Weights of a small GPT-style language model, trained from scratch on English Wikipedia: 2 heads of 32, MLP 768 GeGLU.
Each number is 500 + 50 x the weight over the matrix's rms, rounded and kept within 0 to 999. Layers, rows and columns count from 0. Numbers have three digits each.

# down: layer 10 MLP down (transposed), 768x96, rms 0.141, rows 419-504, columns 48-95
# gate: layer 10 MLP gate, 768x96, rms 0.208, rows 420-505, columns 48-95
# up: layer 10 MLP up, 768x96, rms 0.217, rows 420-504, columns 48-95
down419:532491554473433532520467483530564510483515495496497560477576445495544544484405435557496502464475421541439492490582458441565484489440506462463517
gate420:474509469459478586506453436564522469447516496431467424499436464497409476475483455418494499369544486533533556498472418480537415505486512480452586
up420:575501541494506560533542503563423517491426488527452508383558495446469472430493465419379562519468503408572439419497382447491493512583514562460541
down420:395556430459499489494514535531483467539513487556529470435566389473525370597509512533492597348539513522482451510563545477521532461450489479471454
gate421:455569519472482475481427480581528447505499451557496445482450471505463493465495423468516527609481532454453518413528528504521542470577518426465494
up421:472426507391500504521538436546476469495471493439522500532511476499452495602498469480542485510561485492553508519503595555533554469467511589477543
down421:536519542516489475484501573545478452558477492438494508512464513531486472440433414547497465535511511495515411443465501504429467438505652541491481
gate422:363500492493493431514534504461438487514463483515499569552497528495570492544499520510485511444544558425488466468395417554544494598438478582563425
up422:430638580419518489364543462451491367523586557466440615443511599546541537430517538513550526483567476516492513553437485531456461534587548463659581
down422:514509436472596530542450563386499475504531502483479489611515531420478458464482485488486414462489518409502454578476397408479382440460462507451409
gate423:518543437488548556533488510515595447559466500507515530379471475436472518538472516427565457497434482543473561424525586496533513529550566502564502
up423:528538476461519443501530527485444508529576526613487598573490532484472530461448484557444599615526497498491545483440436483513507455549465458435509
down423:478559440545476422426505540455450477615487580526394577540515530498517518517489421458423471506523464524533494461453501517479445522525435468546498
gate424:484448480471518567482499478482550554509586424470461490577514437495501455426520448475568595517465491440449490494522364597449445566583525477438551
up424:454593514505516500499332583532542446485506494430451442443431536514499395469518440451597508567537579433512473494423580519580546442510601522505501
down424:537523513478469518486590487409453530421441490503540476520502554471562471516588492475526505559436487402571489509490518544537487465620542482435482
gate425:484552563470649487489485489518609440510517452415443513472463601480426482518476596560623445478500566475563577506404403599470435529454507433503515
up425:425516579505437543532480576462427476477505395543533407423514478534466437511580418452466494482413615445485471561401455535458428474516486514504471
down425:535497442502479564523546477515450548632440558499549498562421531511595525488584521488447570509424502515448568553491537634498478456469467443472583
gate426:564544476512507468478406515449463413529464520505399530507490482510431542561514505495514544554524510463539503461564479584457489483514436596516486
up426:497559460533586495509473476540529462513467482423511444575516457529489444530484488547526526462504544581534577446504512567517540512476521489522552
down426:449505498510490481489467484573466500546482570491397535437477478553516484465511389464530439479474466461529462565471517460531499448425480448463456
gate427:494540557473467518554437474599563457474571458490512472435436478554513479525512454531487513566416488494447496371568457462574504426470452603513492
up427:547558457553496545425573469596609587524587577591552449478458490443490550365598547541460560554524502511444464512511491473406547455457495465472635
down427:493507457471489521521494557449468580552442473496502528365521476475579518490606493477546418551459453406463522451478538515439534477543475464547445
gate428:529467494492470437504482452491530451529506526469491465453472540413477554558535438532512506453462517477479519484535449526537486499522475518500485
up428:508507513487604516536472515560422472551498558490515526458542494519494478525407521561505484509490464551490509451434496522518515465517533542467420
down428:455499544510494486489488490527546529483490494504509572472476511507550442448531462487411562427480495493527466566454464511511469487489487475474598
gate429:532499566492398521509519520408516472543479538475478507455543438481403524461518400518455439555404439488546524538507542442500472459488504521541503
up429:438447421557535524529529544433492555444483521535464465481438506520491507525509559488484525439523469507442533558504497530465510535492544510538428
down429:507547489504437483448581575598426582526507491493476467531510549598488467455480516443545446483477467517539479488593519532470492492571469487557431
gate430:515537479555570571449421526550546538409506432465465508544502566489498581421485401475587523410503580457436525562586481435474473480524570554452509
up430:461469460474464588425507530450478451457418397531496438397494432541493448570583481529447540518563556477579505505485464542476516400481510557559585
down430:531556505458441462492453527451434557464500592505523490587448474534599515392531469484482467503518463491395512511565648484486468447518417465461422
gate431:603400557470480540540492530423471490606472483511489503511589454501524576466465547500451570479501530568514548419487457475482538459504470506523571
up431:532565495493487538479539542489470557486479495483495605487533527444501448491513493466500506478514472582523524523519487497558506558529506517486539
down431:405508526477517489447543556532423434488528600542516525455541413477486368418486476522542483527462515446484424493454528451478404523527501564545477
gate432:476494456466535526530555366594437527467542449506399488444498539509501515477496550426506541422494483503453507455469462541450464463497462485517478
up432:438490522479539459529489563522573520534595481468479446510430494577480469499505471421500585500467443542504471495460561466529566571552535518532510
down432:572526556525515482473403458593501492441458448556480492552477507551533472518531400484465452555511410467490489509515532530499480489523478555527482
gate433:539569452470493465505386512470537456526516576527459490469435446487487445442464528510603516491523444458488404411556552465502514489522566560480514
up433:552481507483509499511532475487513444509454527509506437506504472503562528652476444462442507578510460429536493451500527430493474424533457591496492
down433:531477523472494466465507474506475458506534460505434550454544531522481579500434609372546547513386469578553562516472483460483459478512504495435505
gate434:539502414512512450557558476502490535555466446464459530481367569448484488633502563502520560455463454477485464446384478495527515416539482452511489
up434:485512515546399559593557537461455529689565523499569440494441470450489468483537561423501439438425538424515548385454525494548476559548587523563479
down434:539595474439462566481535559492509522419524506470509577499592545531466588526506454463501480482517527609422601464533456400383443493534489382431583
gate435:553488449494522511528541426512376439508466516460468470506460575518484529529487502503476558496525496500478574437441543456537492554504456486556510
up435:542507549434524456455521588492464478527597461534457413509577511425502546511591486492464422549478498519468518464508490536486538533502523497518497
down435:481494481507555468464510470532572570551495485462486515555380434549482531620496496452498527371575485515565581519454485396489490568390481491497569
gate436:538466512501465497527557480518483429487464590531505389445499467514492473521527508552613502467546386544566410475471487501464559480514539586480505
up436:573484508495525479491528417517535472523470456576486403453509542607455570545491464494483491496557526485633366474459433535551527518508477566504443
down436:520545522569485524569333428538464620496539521492548463592523563494357494557477484424479484543499528516473466426512492403469477436447471418431485
gate437:540540422527447515518617593535531517583504493569657497507449489472458531494481443494473459505432512482446554474598522454593507471471482495539559
up437:593502440529497601491471418448467540446455475490482481354483548485521458580513556481526477449510563518562541466496540469478574612479496462582531
down437:522497485514447555538580632576564488417494479440570505547538530524446494487524468532491532543464431549490482540537473506520515526551465528464518
gate438:560544434396515589519487535452548519588596490526507523536472481509485455555535531589558446477477392444540487494545463452472542547574580428564488
up438:485516560550485450400587559430551520513443433483472540526492532498549442505441515497529577522507495491620528512482493523564513487602421546499459
down438:481571434502481467454461508468446556503480473489554462418446481540509469527441438599505505487523500529478619346505492428530514573396454478451510
gate439:513564503449419499572541533517527613503429510553504567533497510565507525494481534453466635524496526493517478499446458464542519387537511469511474
up439:507461476427460497504573514554509481521535589535465506568464463378585402468520519531492458573514509438441498524430500499461500516536545477496585
down439:507521557504561461450569538528510416463490486467485580448498525529413607466573519498433507459466569523436459440516480451552485466478493560495518
gate440:560465490493529474539494511600487521458419505525519536641462450497455526475466501454465456497413481541430618522499426521452512574495480540518536
up440:454436477517426485499514418530441560466554479410492479538560471528513493524467505546529506430525494504453447474434510576545435440465486509470444
down440:554505528535537451496481537593397558462494479456496507559498425489459494480398508510519603526513506529504421474536498412523474489529454502449475
gate441:564498499567508537477459416474510529492463492493521562533529530486542493499501401449437468556603474472498456515510456445544523623436509484489499
up441:461454449547471451440455499534424491464507559478528464587494469531605562431585543469502533554538521440621449541519508453497477448557487510447528
down441:445495533449481498449460555456486545482490476536479553538553575494482504420533491470460490579553550515522476536500444602447484451452538485508556
gate442:462529478487467536441499438404412435516526474500562539458507378474497443435506521480500544509439480495424394448505512477481564487416482523497452
up442:600561477576484494471454546470536486634486536396553532525483503447528543503502463477498574504463526565482489465497507443463496523553522567478448
down442:525519545468510536467413535483560491449548549459505520434582517480561461545607416523488492396540419476498481517523485524508503557488398545531405
gate443:581558545475486495415539427448545436535609469551420523472500422423483585500522505532591403500616373625436543483496467425495560496468468560522576
up443:540467403504584532403432357427459453434573467459489515500521433562487516533531432513531529491505465475469442453498493462457539593459527554449521
down443:384514497609559486571452433608536450514522539428502562556455563499472514431461483499452552460497503455469500596451478506533354568471423477519486
gate444:423521455533479464467406459551537448526413488516575478630497477443555521543452588426484354479605444616558397597433535482498519417540487487422515
up444:480468426466536569553404519513540530505532468523510522560529441498480480444476434500419502546536567501437502522617454541475469518404394483479533
down444:450448533511477438517548487564399481559457511438450512623464508456481496469521505469534554478493462505466463539445463470439483597442587500366445
gate445:450547569554556429588541471481543511456540526435564526491540521563509554548511431502574475465494543442482491523515424506546554482507576501543534
up445:545471468429482498476461501504522555498460478465452399408530450506552462457399466494488431562517509543518436491497542495520474386411434380474442
down445:476517459504450502511522462461534512612425550482460502550491510511517520510431484504614493484508484497549412469604505540489601519565532497481535
gate446:509495470477457493511482475491559510547486510478454513540489456476496459544459494518439474539544540467521520527544523538449491505507496534504506
up446:540489496477507513506493493488490527531496473486499484515465498466487511481516485453498526531514461500500517510476534508509500535472479476496507
down446:516529502471526494525533520526521452488505508452477520502492545520473431524485547464426488510454510479493487539505532547506529476508522514491453
gate447:519479485547521508509478534491459460507487429549459458536501485516556450467549457541501461420423483556585528430505501504588445465477437547511501
up447:546481514460480465499497460456454593477585529465588481456533398558558463452563501528436451470515450486568542448537488556510557545488457430502506
down447:548428457485491492513543549390429562542472476481581575557478474511456579491482500535542455501520540527561547571454481550519467521484428513489514
gate448:478474441586531457472483533506502495505497497498490512529568504547502542509492513510529555443468542495441486547470493504506494531493491476501484
up448:482505487537542543477468436542460553505538530469472485546529488445550453449490537509454425515573485504564537514516503504481497490480534525504514
down448:503552530487398530491533468538511554509447459489513486481490571543542478499481470518483484502473549488504549495450554445521474491473560566415551
gate449:445528530463558470523541513509479409453418438485547568526490445495553483427455517494515597541530408459416532529522510644567500506433502533491476
up449:435504583506578508502488503430450485523468519544537488429523487371402505522507555483498463556461472416537489547541516645555536471457516454381520
down449:559432482500527484540409536497476403525596461538576493500480507501517492427576455549428479526600530472575425456444518435601535533383509527591530
gate450:595569582499418478485486386505509573531498506502552463431500452451546588446530509503503476516434518477586498563503449582554552536503551508512484
up450:462549510547432521511578495550505493593498509534455420492514577478484511469440589513496566483413461516478515500501434580533486431465528564497514
down450:535464510523568575559449456474476512477614485503502530550540504490514555498573445445498577465495487434506512495533479460501592443510482450523491
gate451:541555490459503480519333448444609473568535576412394567619537526580464559479456449496518484440564556542559461439455497534481507533468605483514458
up451:493416567502456507606391522409541589387478477561532457492467502504447430446500492496483559542430422508506458522441438481524536472569507531494485
down451:392541544424486550507425499500531451396581500474501508513418571445538523409544522603514510556511543531451519534485575490514484446434473462421485
gate452:536497483498468615531478454519413476503598598458417428497532547495485498526452549434561468563509433552542533541582460403559500588511539471508507
up452:536468506450507504509518406507448484472478461456466560462648558641474606549430516486476368497651526522551430473485423485492499502539559477518473
down452:478477453486480494615463496586527477589460405504555498544459585499453419546486434534482527530513493463538632470485531469536476551532550541384575
gate453:511481579486538591522502485435596469467515451472552573563463579428442504573481558496562485551501522551429537506591429490564495541441575551441587
up453:486470439506583456417591587518394580485482548466489498519470432493443507561530524460420418448538392521426493521507494489526448512603437593468404
down453:546460587529480508501315598599513436447442572556497441579561502486474422526483486565512506560475546532475516493446515509557495411425527525539545
gate454:507462487589572514368471452529498478434559494529505441533418583347501520499559560529538573477508518512535579429424443524534505517485433533520430
up454:562444543534521476545385385553546535501496509453512512529522516494467596540506498450468543581555473481572434516473537503579465537478482497489505
down454:529486521513438554462537406427474569473489528475472566453431585512557449460545538468492492439498431464514451525486416530482460515503495456484517
gate455:568521504493544478482455499497601490485428536573370576482422460453479460482502446489508530568516485440441543479495439473530439561492472434489557
up455:440490505560496506480507483501371592584496503484550510491550523501403460478513528562499601528452521529557509521564526575526555539487456460493572
down455:620352368446508510423451465460502494564413516474397498513514476448508607564436468507413436446553433519494531508446464517491481596432473522464504
gate456:462564509479567476449448483506526557483447501513493490544570503573481443531464402467488527510527388527536535576568458640461505545554501505495600
up456:457565517488519535479606449482571509536521434477441469471481493467405576508431526515455493495413501619557507514504510475502506534446494494527496
down456:447556419480505481505533458485545508590493432616444482468549598502463537535496553509497459458462520527537369576510585498553522507438568508590530
gate457:476497434511540498489439505515500497547503484517467449526465524439490457468531508416590478470458450516441468406544524451410451602526450490469477
up457:574533441572495560527456527503446503488451553467553557505521493516474564558537500488518536465509504490607473442582487476491447518560515452467497
down457:459452565519500536417514390534535497538491559525510565531585523521526513482553568475567525453532521502545528527490565517477531518447599421486589
gate458:576550532473476531521524505585504518505480553496559473399516548439495479459452465576496482468521473484409449451535469440403538443485505467467576
up458:431629498455517459460435491422554484538474536518484540530498522618460395469461558587471647467455476471537464455505415496481534441505492517502515
down458:524503474559543581530551546578472518404473491528515437510571562400542545512490571446515513439429488493529574498392452448542547442549453515502524
gate459:428514495518483551531455550496469416512564515522536487509511474573555502475517472517530384483519487543464600428476547465480482560525489416449430
up459:465513393546459474608439494539555550443529473543531475586450531546541518570454529537472521542489564484533470502483540477499531473441473550530518
down459:494433608536529516477445493576537484523479469485464517479501542494502415479411499573521622415464482510466489345590536585486513589521518527501491
gate460:502565474457495457598423615507466518517466545442557479525463510591574511502535559560426450503539541396430507524584511482405559469478455498450430
up460:481435457402504410449602485505475533514461501414521535513526624605557472310539390488494528499605445443543535514562526531512516555569470517496529
down460:599506524548501509472627453371468595546496509512358608519456516533458569545559521468485580399625534419609474532433557614449449464554557545534455
gate461:525505518449493487431448375558485483425508404539546467523498525513510541455412518499458477600490444404453490453511458481535520455414518517509521
up461:521589464458514463551550590550529576415472463501472550462495512468504457469589412427511565526486457369524510544496425521416398496535539496452484
down461:546444555463495557563476499590468440589548517518530490384515546546482451525529490517535475500430416560457588487465549554436545505560565568532539
gate462:461506464495515512412422502494493461477528438605460575508527426527539429450436508489472493384518499525477558503545559489573510615469414502389480
up462:554502521509463500550463486559446406546463483618447513478454458455490496422431494483430520473447502529531492515519460522462429518563477538448425
down462:639465435483470455529510535472510612570506499547431527497529596524540487544474454425508586523516554519605539481558525538541568478506512500480494
gate463:624520439504496604549545463519507539585495432515455566499491460535510425483522475572594520515491394483460572545457469488476507476445516509557416
up463:563586509518522547480416543448610436531471442524556500548502566445596493435556469550572514516497514370481481506537493611575383468407513432410427
down463:516466435569443482579560442588477526578512470600418419539555528505424484554531514453501561500530474515498434448429467527427514432609475527514471
gate464:482479580555471564480465471534530417407536578516564507536498428550545592609488505550494627476500496401458364461552540490593494480441623479435576
up464:508542535473550477467472526598525495490514567548556527454439572560486444522555550435550624507527485626464561535423527543573527613374461437526505
down464:533490539551439500488479397606435590522552511567509471483604508509537560595533440569562464447540499413489552512564533516493519523429510467427565
gate465:600542605448446431491601473480454578498462525451435618542440455493465684547570543530599470513627533510476375529527527513484528480511517471497421
up465:479451424592582543492508551577517456411485465545580497500519437573487485532455439491468536632379463446515477562513428486522555407436561543519494
down465:578523488506460366467470514446569628578483553523536530537522463502551526412396571458498576494618512517450336514511478543398558570556445470461545
gate466:370432454630439467572541407560450436475420438495470527599507516566477542492535477505533486631481405403526562460538536563558542398460482504494464
up466:577625606481583469585459513447527489547549582509460431459379471570481500504524554502524611609500538546466473432520439499454448490403527519486562
down466:495509467603404535456467504567492438497419448446444565604535510556491549466461532539647518516482457498474466511591554475489570443487410460494529
gate467:494511506511443484466509484540492579505458437458427514500568445491456519534453520472450530471517452573477525490586489499388424481531604570484421
up467:511465532498583548485481486587523455617561539534466498509552506535513424507459430529434469548525529493515453444501507561478444573485543473500527
down467:510584483526532445482510552444528525505463597535486548462459526565415543435464434466515406488496505428555487538637494501505517501514446482526433
gate468:559509543470375482501530494460407536478506602519520549396606444402476524373548588501444511445525495486530429505484569438519456471523458445513477
up468:429539577521439570501489511415501552485489491431442593479520481471461479548510557558531516499479569486515456416609558486461528527519534465523565
down468:546566560476581424508486569458486529484433531541466584478498494557560395442479508578509423474467465482548537489563391620443483585529488450498532
gate469:512512425513484523538532525550415533420484475498514564538501463482474470485506400465513422481589478448517496543512482405478526485565547506531464
up469:468447509537537422549465515547494444553531497459476537475432540498562496461474552511611550533438595452543426541489556546557472474444488457491541
down469:559479533469483395539484521452589579540469566455536489479483479538474536516452440551491500495476520505457470540479500438607546456535592479524482
gate470:556552476449435446573502505570480557480512525398527480542424405422545375589471474483559481562519401430556460460545505523597549489509551535558433
up470:579569435434509462485577537603484580533476426561526514579427428488485444475568451560440526495426577484480552471515465560432365533545421518523513
down470:440542429432476494572524535544547515636557498409569451530498551375453518492460510558553485534524433489544454437482488533528526485483545415483500
gate471:500474479528487424502525515486488454426480543516577536559552458571599567547506488489551537465577473494491461563439501427480653497475432521607403
up471:546527332454459496510493503525540429549546535507563479562433531531407430433449526500556505464396554523485451475441536551483471607507450574410496
down471:401550619490572485538466511409501582598435428422498507477534483561524457365543436439382456532523453528460579434472525493452428559626530492524548
gate472:529475502496476703461517466430492466462507475561555480450428451521488474562536361453462548474503500442510513458450507451435551592579585461633601
up472:493393470422553503464562426511526484503472489613505574511433439556558500533541471465438506552501454593481570487499524503488533576436491521322494
down472:503493499499478441536436488586525602529563380531471460440445465496529515532463501469488483516535555555455514570455545497401509552415465549537575
gate473:615426510565531661579504462532478447505508510539506479537538574493591487573580410605537491549506436512533539449571534572507507497529529591427445
up473:455484453453522547507536588435466455619528544511586473470535508580497432410550595546553586381496397559542587456472511472469533506544360541523527
down473:381576505527489542482554452450545422528486537579498522551531525399495517459484559434389428456396489483550472641499468437509416517403523552563524
gate474:507550460510393431487497540458578435448503447547451447497532456446532502448573455514558469493622523430560555513528474565532422410518540562443488
up474:627504444443533525430458455517529496443449531537504541535532473416439454432404477637562481526616436532511482511531551472511502457522416569488419
down474:450480556562482482514501505494396493380539559474419481495530464554520518494581534549536398439458481454565503553454581461514451574470385574488521
gate475:458542561521528486485511559510534504522521437523507564534462494477572401413533499611377573425522442424565482539494457493559496514489506509512555
up475:503478481488471512424552358469501558596608528498501517438567561496471508546526441514485535517516515502446379560498496559501556578509505608521542
down475:548503545446495524555462559509480537455522434458525503623554424521555564559441488484515571339569498449495526506628458416525509424493470472519515
gate476:461537378622419521532496539497505525537509550401539485513439502501524548481473490500458533544448590528487498530454489564448552525590521480479484
up476:507529580438542493495463515489524453516483486548501491495510474524495477585512534465475575479522466497505467515524509457573551498534522455489486
down476:446541422536458538497510441537551532465431547439492500494480429520475612455512565467411503559436574451552523550470468549531495438507498510476468
gate477:562437523552515405500595434489540553544567523496527456510567477553550593515452476513551528483502456454434450499549458476471646532566520448515546
up477:487553575622578509524485546458523507469482412529537570583413432509446485473538524507465465414452539427525460458488567466532461505499516555542481
down477:649477473412464509545438554505590539411417503491478540499416505467504541512509476462468582547523539520454435492496606498588384477519489423618410
gate478:589457481523494486473535439559413474437528493563510465519495505414463553405412560564454533544554403537450412511583484438539563462548480553297512
up478:576556573484585468423411497501577572556655504536485569536504574548514538485582495464489477515425490419538505430516453506376599522526487519531501
down478:508538428500531424428450602488463562471523600579468540540566527422414458509532457582447598435583499507532538502575524495571519501538451534376509
gate479:543526492587504512457451605506486479527429438515567502458428457508494527543539549414486496466509603495589495436464418507436554458425478440492575
up479:498524479519498532499519451418468458450471533515400548507497514395534452486524436430523485474468473494434645510514479529549540553591517415471511
down479:587443546476506462552464554511522443484504480537420566546472428450534520442529488477469489502544459508535441570529525465495554611528463452505414
gate480:572465457550574477528499544499495635497515583510572457484513473483461502440427573535420518546522436531509509490508481506551501626432533458545459
up480:445477543472567509501542563481482569565422530441482527429446441504602492443450534454490522546553555581465568471606514568546530475465516464485518
down480:510492520437493508449484438540512526561505476498434513372512455502517544477418509471488516517539569399463475464508541513472528438543510469560586
gate481:420532452534406375443459510499468533492491480575560461481556480438526509555509404627554455476577480485542443512513479508475521537441496487470586
up481:544517505436527521448471537556511562465574417471463450466328589574532397676536404497509561440517519574443501545500497508462584499400415599572523
down481:546590440468536474408514559522500600467429475483486565458509507492473487450507529500484396439574427517461543479496476491551516566513483465373460
gate482:492576535562587510509417472446493429562490410512488490467642512631528523541462568495469528578488443531442482525586541499568524573510377522405482
up482:476519472534432512488479528438539468609548551588482586529591575556545548509533533490497431529478453511544517611493439525467507507512516579473474
down482:521471521380492498446555415460571534499500432448497492415471499483473542536565452529527430431475495468488493535432504504528462491453527413514531
gate483:436436551497458499549464465569556443413406563364496503463488581416540498470499485550504459514428400485555482514495514502566392496420459500530447
up483:465535565601393495508557498502537593455445494524518487507500487628582552492427544450464429521452547517520558595525542480498577573492530533412572
down483:495453572496498477538525509532619424516470488514422512592517468446435500478528465494544568494455518510516399470592405445461517495506571488581584
gate484:424461475537464549460466435514503419527431427502477500570569458514520543477485514564516403554487508405506482556487444495505523440580598507502510
up484:491481413468533500394491406539492491496543462564515536544507386529543489429484485587388522480422517539572579482549554495439424427413361435505461
down484:481448463442521513634465508503604545461486460487560491458440512468545512571411485499500581429477469504496499488447543471594472463420576425433388
gate485:545486448500580504526486540536537512474488548558559514546522426463469551441498471541552464508472560501447465539496522567441565448512488469522479
up485:554563572542553550489517526502495507489561507484568586483478490465581588551475493511510487501491435473539420516540398462483511529563476470526470
down485:446397454497555534423536509560521398451425615495501501531489505518476576464446607512499566471466520416527462544458415514499493528536553467462473
gate486:514557477505530479555514490468551429480526584522551435530502467586487561510512448511546485479571522445594464525515529490477533542446573403529527
up486:500572530470461481554392617515511524537456510488496470488449498475484404534508498478436383512509501551574533508487527500438501517494549564509481
down486:525353422447601486542523511487480472511605530465497509469471452422447523540499486508538526490509552479505418520419549438467512550445542496508491
gate487:398468473457442566545478509463454485424484530519498569430547440463531374435456579542526569417568451491478474451547465509451494565522382555379407
up487:496426442487616603478479548507645538546456415511514521456492493477491543504484538526559523498572555573556486486474499576502387431444460523530530
down487:497522594570452459526472521498534545453494490530519541501478564503546490514472507487542535476535599486628473578596568567460482514484392495322411
gate488:493476510411438441490505465515450505420470524432548519454607425498467518408480409550523442504554396426435502471522414499546535428431531454496512
up488:562521499585438448558550438518550501590513487455603405498437673508533602532461466432506527458568510504437497492516510509483444530457486439463501
down488:489466484475506532477529517555623445498356484470485504537550420516513513454510467518479429451426437506475498513533524508509527379576525523469462
gate489:516543569451494548492494356474499502496476530456499434523488515448525541555493542588501558490504364503513499536433581528473562508508552519525404
up489:528482544380506485447483503502525456486500493556479486469543554447500518513494410545582478409478510491521465545501427484453448438502499504495538
down489:505520544494487515553461473516500553507484438509480584449465479524464422491543461464395515500460445577552465509486430526495596517449511521496506
gate490:458439404614452472529469595435517468523527440495535522515514378550570495575485512537520479465528467519464473477462480519527549474462479506494476
up490:422517475520465476522573519523474383394539503539439456532400502515453548535441537403614511520485417567522577540568556547504516454466532547462451
down490:520528584472505525500622498525488421493535521534531461505452482560436529478518479384498506594505397556539438566595484457509563487557404539425499
gate491:568456435475430483478433538640471365451495544415439493561465558478481495520544463542485503536531461437474509450536451487529457530458368511508465
up491:481588480414547528469519490378439559515454467489474466422526570455447526486451472480446557493425550533411524535549453456558548431525523482499564
down491:484380469459535540458489481449458545489558496536514509493493518514458494480503505456437502570446468479461463435499405609408483499549608576433368
gate492:553492423486461537520449567448476473469503484528551546560512447499501553463449490506552452504511409560491544489530432574471474508529564385508568
up492:541584527471496474426517546492527506473519442490553472462539388462478541502504592506505596565395557503498497521454513507531567412569552418528456
down492:499622482465454559443546437546530492442478531449477491429473544542470528492406445532430526517501497518494477485568504554494539489479453531513510
gate493:472550473593491484403428560497448596594513464489490512436404511479508527487522597511548584520512522467504514534516410416471562597557610465413444
up493:563510487404540388523521521459530578483502441581517542517502463608552586459498487495449574481503547482605528586496461602508565516453538479529596
down493:492474495544516448435464509523504396415490569531471449591493480476469556501542475522462542573548434531580435461454461517414558555457498444543457
gate494:482559455575475576543537464483409509579489364499515466529440476540401488547477534441452463519397602606460483473489443586491569489561481494476539
up494:534521519494508486441513459517439576493530439586481551442482456458495426417482495482470523506520464504414512456531479533471456470480436474478499
down494:493444439480496558518480548474551436463560410441598515571433455615489502512535489494474536481490558556487507467472456508541558527503544430593493
gate495:460458501467470433532457574581500451535431539620497453418508522442372568525463502511499491508432514549493454459473562572406605480512580527524520
up495:491551514420561503503514407462425485451514449430459534480477482480482569489549357582496512545518504429409412586513483409463586502491612544496477
down495:532508507475504456476549502526544518455456581401502477506443433456548577591600539492573447520517531481529469432459513366468482463432609538440534
gate496:491510474543372492508569470553536429417470488464481465500463556427484478404538562497562417553589382605511410489545504477476533532474478568576553
up496:565516466551457543433535436556587419546467370416471491500476571533600528492613454447448563476445486586564416554478481452537522474529473451472514
down496:482617590516498479523498556604476498468469487405550488507476528459482506445456620528535461305605493488502428536523482436463523530518505575590484
gate497:540498489537543525495516577448439518377389483563544514497561516456566467496539360514523523432547475468426468490484475485476517499509523483492434
up497:392515411529485469461483610553411449492440510489555451527526608541541544488453558494518536496483571472512552490533534461510554476489424550565537
down497:482487454516505494473530534462461478572539474454470447472460494373475393530480512628496503455583449530485501533454635507470515546497493469437541
gate498:514538540457480533492380538605480402489459433530493516377598454526493443517509465558530423507486585468458477482465508482452555520599438483426533
up498:548501459444478541530431525584433535491458522455645468412497500443519476443513589576429445583514588572465530499518462487447435508523414470489450
down498:449440555533480504502462506389500455469464485512675498465474468544526464573492580489521438536526624510529546504515454597541414465453499523465564
gate499:476497498476535435453398540546532454455525487546524444463496474419443498472513492510489497502496449417465460448535441515508471469462540501531498
up499:557492462486525546508472493427442487542489576514486475501522541530465520478580555455494552547499473608494446452508531528534521525535542442429492
down499:458485527505558497514509492505616513504539518531551493493536490483472500496454585502509501455462535548506449536524470532561476474479509452483415
gate500:530504416573508533455546518447470514465495457412455481502448499528518512553501512495523500542558490503462554507449520520536475503494495578484493
up500:510445547510579525485523493562490528504548548571534488484462512577541506549498542500541515468490510510449505464462562480438531500508508443518568
down500:498479477439593412548430497507519550517452463509523469502472536556509498495434478496421514457525519470483444490440463516518416461501479492506428
gate501:560453472479595555402545448457450498450519525513519492570460536483527457622438545527444452497566414478488516450565384529454477516539508442418426
up501:555483516472466487380505583567504460471511511475407556443449561475464551567551543503541577482524509582535486497589459422411533515472509537498525
down501:504532535456561463539514522561470452501544502529443529429457429560465451482533501525469534533515511518529532437541536505523481590430473466597501
gate502:613585548614505557521437529401493485504395479489520540528440498465481484481430511458543554475535472506501399349488443496474461426580549466539520
up502:480549463411498396496526509393577507531519531524475439479610455408513466446493442442507520415491475613536542528604576446528562367474526528492479
down502:542467512615487454454503586589596442404540490574481511413575469488465533504473578499568454484483503539498459510459487531454505453639447481528453
gate503:554471505521370521513551476492505497445371588421531456583481488504539529498431469605489439548492532491498435518429606435419518521455540594510480
up503:441542565488408509477511499483527462432505462595594429494464510548489545447418508456557459540553402397556540479440552554492479455484489535569463
down503:416426468492496428561457499566520463524446490499427549629470479519523472437563506462473486510365445464439515493441516570612478508557522475544473
gate504:483427522399548508558506351575525514478461639487538575472479521337505456546502469562524455551473461470532544441556542483520523543486536510552514
up504:539525363453485554467499540437483482521421508496548549472485444493468429477488549428628456481539457529471527510486513486464499452489474462414478
down504:496425495452488518439430432470599483471515491461417454516485531521511569517453479529563543546584552467476557565382558494527540510428515488497349
gate505:483459519489505483514523544549472509577474497527485477577457494523488551496452590553547494485500527495489447537478476485509543520537481501495466